{"head_dim": 32, "hidden_act": "squared_relu", "norm": "rmsnorm", "norm_place": "pre", "positions": "rope", "bias": "none", "extras": ["some layers without positions", "local attention windows", "paired heads", "gated attention", "value embeddings", "skips across layers", "capped logits"], "init": "trunc", "init_std_qkv": 0.0275, "init_std_o": 0.00519, "lr_head": 0.015, "schedule": "wsd", "doc_mask": true, "train_tokens": 428300000}
Each number is 500 + 40 x the weight over its row's rms, rounded and kept within 0 to 999. Layers, rows and columns count from 0. Numbers have three digits each. The size before them is the row's rms in percent of the matrix's.

# layer 11 attention value, 256x256, rms 0.093, rows 84-127, columns 64-95
086:583490472514568529476474460582512499490539538494471533556552557578518484502512472504514584439541
092:508463469612549503488443480463482449504512599522488492460486504493471496509475556486521541589492
098:479444513501421499499529510522436439497472508500515480409549474516529445529470499448492470485484
097:445515534520459490439510513513501501470474543427446472540486451483536478513485540461477535514490
089:541482508469493437526505523428458552530538477472558500397559472537502529537420495513496516601502
095:464550441473456481493488472509513498499537515503509512528569388575499554440500518466513522523478
095:487543502484422476585471485543534463527479535564552509526517530484478480432517523479475432494480
087:444530462432440426549480602450522519466499495597560531516558553463466439495479566482549561474492
077:523479519513538520464484457533466465465503537478536548598508492497505525371514465503523552493471
092:520603539536417529488479531458485495451480527556468477514368525476467514474439504517483505508526
083:489534500515533527453475497511504532467474473459467533561439520480507512475495467508535500444488
081:485494467494472532476495501509520546452513488533494522501506461519524485505509459578551490494493
088:468489558480589524517470489481456481570541475435510586489564491496525527544540542462500490468504
081:474487398491419486534524491534509492521461460556485548446426522484465509470479516535522535461507
097:525506508474527453538550486453597516530497504455521507472480502471482446453554479461526516541536
081:512489517464471442495498496543415543547523483491604500522454480531505509531447513502471521518476
086:409553466467588505509538517504572480570486491547441556523476500606512517509471521477499502495525
093:533528506463518558459496477463501523424528469543476491549544456496497493513553456438514450496486
092:486534491464493516520455473474487538486482508575540403489513533461472489483504522425581463420503
078:470551567510531493493489504465488517468505552489534492516447512441481471450530533474509421537522
086:540578541493514486516461486488425492540524495490447449477490598519515507566500535517523537508529
084:538466423498497490501497519463544445573464513566444447404578509480487523481421515490475512468530
088:485571351553557465548508419495490502531502488514569490513508499551486501482432501452498483478478
095:505501426495461478578546478480439535452541432452530505553444442495484504562439508501460457406453
081:468544482462498472481534488556494468506558511480453486565526455569527518527493442511558517496501
082:492596480490438445528480414481513473525503460469571521565437479510481477475439520473542490494516
079:507546608513490496485529512420502506542543520452552517518544461527496519498522585481491487452565
085:534563468519485528472484499527415466470534524533468490466608468523481555427421479458477497486518
081:496496454433477536482461527455552480568487475432514519448495536473487515478439564494465447551435
087:476512472501444503536471504543544425511506512469472553504535448563442526490531496478485542523532
084:460461506504444568451470555485516521494525531479539514476494479528511484495491498495418538488460
079:536524471514519531443502507494487512484479499492441469504434510471492514468551448561488456447468
096:536487531502510604424497441502494520481470520518500453492467523381490500521477438473454502562520
088:574405545514500468495534525498496469445573474472504500483440514486536464506596494523465512552538
088:467491541504464460513540468470489565574482496478573563469519434487501486463365578462452513573478
078:505436540521505500549516524502579499507472499443510500475490477528472498490481499560486488537458
082:552497522467516586585479438492514461378481519447537480484504562500528547428486513477436506595487
080:539557485479461409552498526526551432528525456539495523503520492583476467466489506564475560524494
084:513509497591546513585518512535462470479557483498474506466433534432465508454458504521559456452525
082:498463502490505443474531555547538559505481502508503477484501369533477501486484489527477427523445
083:487528443521508435535464449503464509564488499503461460543562539538456493455472541481548421427463
084:469492404526510467509512569518484497496513503498537518452441463554544526616507505482518510397549
082:503562516502485445459573564511573494580500488505565518544553463490498523546468474507528423475502
083:549458565416517498516544484500521523515537400494539551490439466505495529501460491600511538489473
# layer 11 attention output (transposed), 256x256, rms 0.105, rows 84-127, columns 64-95
101:444524466507514473505547477471444513450491549472453487503477479534555522496484542443471503527465
094:541549458514559508555577500459543545466472531509512491553498513458492453521522516540445517452634
099:518490478434553493550500471506513506423488480440553512579470541486447518431530504536457539552429
096:478456500549473577517472568491488474463475494537577483471513547509504445514473490444481555480575
094:483512489522472529474490462518508457494456584485503466534480570542556511478508519551597466432591
094:443464493539466455504499556474499536458432457463542536510452554448476423517546461528606486531571
096:485507585527560501503451492501535526543536461517529503434521475510445480573465534488531493498532
103:441485451520450517465492469517497463514474446503409445480475543478444520480571465503484461427505
095:501547469392468574471561504423449438470471443543475598527449473532426478529419511453488488547492
096:530425455449506402537494552577482543582481500474501512549501562516522581473523497498536517493508
098:458469452519546469533475546503473547475542562518522522453575451483482490501528483473442512541449
097:477536530486466486513514525510415504487492515529511470544472566455496463462489490489489499390562
091:462517522518559460512522505520523507433462501536473499453544449619485528491539506530488466544475
092:552506553501523451484454476535510419463554496497628441527532479499464478495471427518466475536489
090:531502481510437458497523507496433425522463509494544440602583492498536490477399468538508534478512
098:498500442519488531525492484450501475474536494550427489493498490536481478435474470454492478478538
089:510478522531483505451563554536590522544478528467539449496520461534545414480539497512526476481506
091:482474486499517443488497461509511521532497593494525496505553561497478529456440607453479516450458
090:470463523524504502472498541523500432517534478435487524515508503547480499527564489488422594543516
094:533541578463519481429462527529550561436441458497507472521428485450493475515435490542563537473544
092:496514508516497550488463578545583473505390458539394449429484509507509480520485477493532497464497
094:493446576468493459519567476549483514417467452435542511578486445488422538572565518530446443434513
092:572543529479485477539449454503554440550483414509471492467490482490426519540534449462457485515523
089:511428473428444555445502556561515433459486561490467570505462476495495553491535473526492475529541
089:596521457481514479528474580462536548467523452477530506494463500519456549511532560601482482546496
092:480442485447445532480527487522480551468508465588441533464485485515475419482499441421479512493450
095:474601492509570570536503562515479489447501495498466460561477623479444441477509530505507530544546
093:524483479535489514479517546492523413490508504507448488432427488490518388466508527549499458494487
094:550477555477589478504549488584478513482503482507454441507515477479523455501483533473464532524587
096:524497432503455476458512531382514506582444432480526457535540516516473478459468503507480519474465
091:539507475433553500481438456486517441491454427470501460484550518527503427565493496439516561503529
091:451455507512503465543530508516553487491513521484531595563479455532440433515453491444522487542509
092:468520370550471495536519522485535514495545526541422467573556513448544413531527555491446493516478
095:503476524472507478524456497494507523521528460537460503499533466467453504504431483482499505467520
090:463505457550482584441501538501526447493517562492488472483532535534478474574529475495433505491509
092:512544531425553484480534492437513442465497484527562525525522537435400511492574525410524533497480
089:495573492546496486455518519558476531505429430487499583522524475494457472606504473490485423496506
089:499518484571520521470489575496444469518501513532467468517560443441484499454561543462482531487483
092:434491560517529560428514403458493528504482491475467451512497506512553492504570472506498547472491
093:486480497518522464549495423464468488455494535477535471511487591472531512529461443558576522498531
087:446525499474507506425530495516507490449505519549451479472497487426481524482502510480514519558497
095:471448474479467497481494397526594471490434526497458462528569485490439525432466497535502447601505
092:560430498501524471497508412533463516464543526490450424468454624472450530500534557538490504430495
088:477563426417546527453515514474472543488451529520561494501591507558462512513459464492541418498491
# layer 11 attention query, 256x256, rms 0.112, rows 96-147, columns 64-95
116:507406469494481509528508535544523495543531511517551476477455471517517568484478499478570545544437
108:561532531598469505472484480489547532439450611555499499459493555488445372497502509475495461484578
083:482419507486502463517523504555569486547530534513518521464465503527489516474479487490592510483458
109:557526503576462464465512508503536520503474596554517538469453551448463420485476490506534475462483
062:492539519617492535465509438437503568448548507535433489486439604507508448559512553499457546458547
099:547464487493571483500442510471483482488558461478487473587525422484580533519566527495458501555430
082:460498454494541497522514476530572482507521536491490536500456488506492533433447455503561490512500
094:464514508542448496454577499513543512554439576505513541441526505431452499445498505460533514480543
082:501473518487453447487483503560541543448459426514539474470519478524509457524480443569436433469441
093:431540527477456552423544469503538522489486508560524494383498574464459468462423416499445483439528
081:542489462520505544493535510493473460520540534480496465504464458481471550487522574438600552544562
102:464529512571490482437569500523538496530464576513479477433515553423451510443470485448520537470551
100:542506517544417461511552488542536580455501510509542550453531516446477446505548459508504444528454
107:496540501413498551514531505497466446471488474548475513555525509485499509503485440471420528448478
099:519436477481488486511630540535536477446559437513549563504518475454482461471480555490489503485515
100:433467527475502546502462483454489552506488392524504472485426467465470560581452484538484455449499
092:511510491599462410511513498494491514450459513559497494468510544479460516466526494468523461533557
093:467510489477441464496501440554548526445465563541461528513574543547542512469462459511416485458448
102:531503533452536536421522528469434527460483515485543579515546545479463444472492458426450468470535
089:491550521474493505521488545482486468495459452480547485519404529517508513508442485562435497398540
102:495488558616456426461498487537456516473466562541532561466589505522446427494518524538472397515466
097:529481526596487553482524502515503570518551496475523546462426526448502492486559427422502424532524
091:521513518456520554452505441480513398500524458469451386538451510493557555482477484466511514476495
098:575439458425396523566507559471536441572580480541514497451529538520507459509512543493541546508507
091:443550483517464469490539439448486534532485485532505548525583486470448535526535507473505545518517
097:440550485433507490453500460477518513499444518461501494511470507470519508502484482494475467461557
095:468526433462528561510465407467508490471537443458545460527487465487534599474402444538469481422501
089:530497433496523437488533485522523480490527542415560512566552408500488446398539504462547494554535
101:484571562550527465476514482467464580555534505486515511548486566502417480560428527457383484551451
088:496422573477479460550502565448547464596449459502516549581485460524489493533518577516508526553525
095:525467480533498515554526459515522507508533488496512556486493477473473498508591526478571536615514
096:493458491558460494551484511553487538491451580574551451476519461479471486456479539481478435537520
055:483478443454562560518529539509496478460481497532511505466417529489473438570519508552516530477515
056:448534441448452526439483473500455486530515524508507540432496499461490534488493444459511577433527
079:476452561469504480493466468498503470468541523482477513538498487528500523515507557441513416535486
067:476577561522557457491527576425564537495480512495503549462483532456487469552495450536505463477515
093:488531462546533496504528530434567536490476490538511502453520527508450515465504423518514601490526
077:562456522466455566512475481560441422485523497444476471534509525486535526536535543541458470519502
099:546497533451429522497467441582488450467483475453489504524507482432529491562510543551504424530458
101:482510446555534509515554514460531530512416475482504524391504400490450505510424486442498598496483
095:549489499494448520473506591535503425589537472503522504530493489485519486525541476576534400490478
106:480504443494540543536539462520539514552441521513525508426527510435471487495449460452515564480523
097:510527494455461584476507429581523464518478533560535506529497532509520404576542482539555428519453
127:449503504537484525544553497472543457511474549487526502391552514481447465478429477430502546518546
107:437451534485481478524536516576485500592528523444525542547571506481470520442466406507454488524567
104:476473593559478495464519481461494554442464491571485427484488494529444535517534579480516591502446
118:518564501476479497480463451447530468464449542572529409495536469412523465550540557435447487480504
111:552486558458501561577493528490455547464516464516486505481489468534476476576508549545555456511502
111:503506552447484419470522505407394525453547487470494512478457515503464474521517545495563543543534
109:527576515495511557529530462474518420492576579491573503426476505503498523458460461507461495546534
107:468450532527445519530523613448450521566525494494446487485465482490439575454439433549523518479530
100:460523532563521462455537513451571564507514531480474470580488491522448472560465402504546503451450
# layer 11 attention key, 256x256, rms 0.111, rows 96-147, columns 64-95
072:465489506530540517486621495526566431539538486563558549479542498490468520524526468480524518503570
120:556552512503482494484500515506493546429459590569467522487569551475397409481506494501518487459568
071:502494511512546525507532513492573426576550497524538480471469517496449527444456434481483451488512
106:522569506549429526424540527500528503452474604599474580445513554446442405453483477499479463469580
063:535504514529505530477485469477437507457526514521496534496432499494503452563568546477410556512546
104:522445501446560474527450517499430514522544420487501433532478448514580567537521491504487517518403
090:471518512481514549508497464490513501589495541471510442487467492494485519420444463457570515506475
096:507555471544432518420598538494510502460479608544493579486488570487485414462475508497501479440572
080:497466485469521432607426523502527505515440430444521473471566470515514541470553490529500453517447
114:461526508534455549490567454527537505533423533527498558520535519492434431420532484472445503531554
079:507519532462487562472512455493486502525564530526465529512468458495519544479470535468639504479497
104:477552511545475548463567480505549479546478558489509493470474554476474450435481477420471506464552
095:548521433503469533535530494478513551475486517527494534433642526503468451482577453449512439572480
117:523530468331466541497551479489456494520493494522519515557506544454555504530521515497451564485531
105:548421510542494446498608516568544468488555513575492594508491471538553480524538491492532489493455
101:441486458486478551496515531486522514554427362473511481535419535499494585552556483494484435527508
103:504561526539466420503453476469529585484464510568507517483526429463471562540497491489501467525525
095:473504487492500514560476465413445468492494571527502513497465469523537514444445448504464500470514
100:551487521496492525429524511497476562529505547494559580495473561492526419529540454391421489465513
093:523470545467529432561421504516489515542514457518548513496523475528480529455504504541523423432424
103:495511499572473457534492575513559544486482547546437545488590513506490441457532579564451505489511
106:493529525492523529502511521479520572537526485503509460495460468475456530454519452435498533493462
092:488499500544490522495495458486460435509476519406523480520477460456482498485442488496519505504489
101:537435533466491541571506515500522441492508539508492589468480539483513482429505542466508507580535
101:476641423486449493491559478446575555492478483544474518571613578476439490510552508496495520484552
097:482509453511535426538514533490483455565375512515527439537420556566542462458497494489435424514520
102:511499451503485503502522441479509450464492443486530424539489442499511572496448432506492541525438
111:542528488455486494467540430477507450489540512529491534550581434500511489504506457500547462519563
104:499582510565459462437491596483497489513444532543508575553473550524474515538491538459408551603483
097:520443489478490482476524575500549495524499500484494533548443526516516493487520535541526457511542
090:557569527466539510463579500472552548488531438604474494451527566547472539536560481502567491528515
096:472475503528422505585559581538476545458503469520461557527530451494443458518459555494504499469479
064:506507462441492527473420455498476510487485485509486482512488473569440548415535505490437586441515
066:528502503549497480496420416500541495525534444442477435507491504523536552507447555473443543493467
077:431463500409562481522510541499503540485518489507535420521536400469523533488492470503511505478532
065:486468495530443562561458491577502508480504435521504585551503505476522496545533498528520564488526
080:514504491626474547448524492497506509504508529508562527483474529544466464487499525493523463592471
074:399481516484568430540518555431470496507523509503438415447463421525543535482464461508500464462538
068:580471427408495521578542497535512505516576497418514511431494542495542525531467520522489481580512
099:541488478561456524454471401522558496562453486557554524550527541487430491481500514455530511511473
069:548488401433440494511570473566459466513508497514486491507555537509523476566488569528521413632533
102:529535495635498481463501464474524516541473501515564502538490539471431484465475475447522559510483
080:526492498539474534459528400534509424516505474541512525445537492506459514452490501512519467515452
118:469521506559474480510506478527501467486470494524496488508539553478473473470488474443520523492525
114:546474586493538506445543469604378470570557459456505484515486528511509502478538440520538427584609
103:503467527419562550512536574539469573478575488433400500477511477524520544510485438546476417499545
119:514521473472540470525438511484582519469429490550512449525468427497505469543585562479436526486471
132:517506467494502546518430499457474507471396468545487483468486414494437518527499550500454497449395
104:487509566415482574550521491467478446421485498525528506468475517529432435487571517542583458524537
125:503477508528533493482506502447497410517507550464555540431508510562448532513510516535446515457494
118:535477551475488508479556529480441565517497474515462550554455549481446516484547453511547493506534
107:482504544523578507456472525493493591515505520432520520531508482544466576529466424508457516505472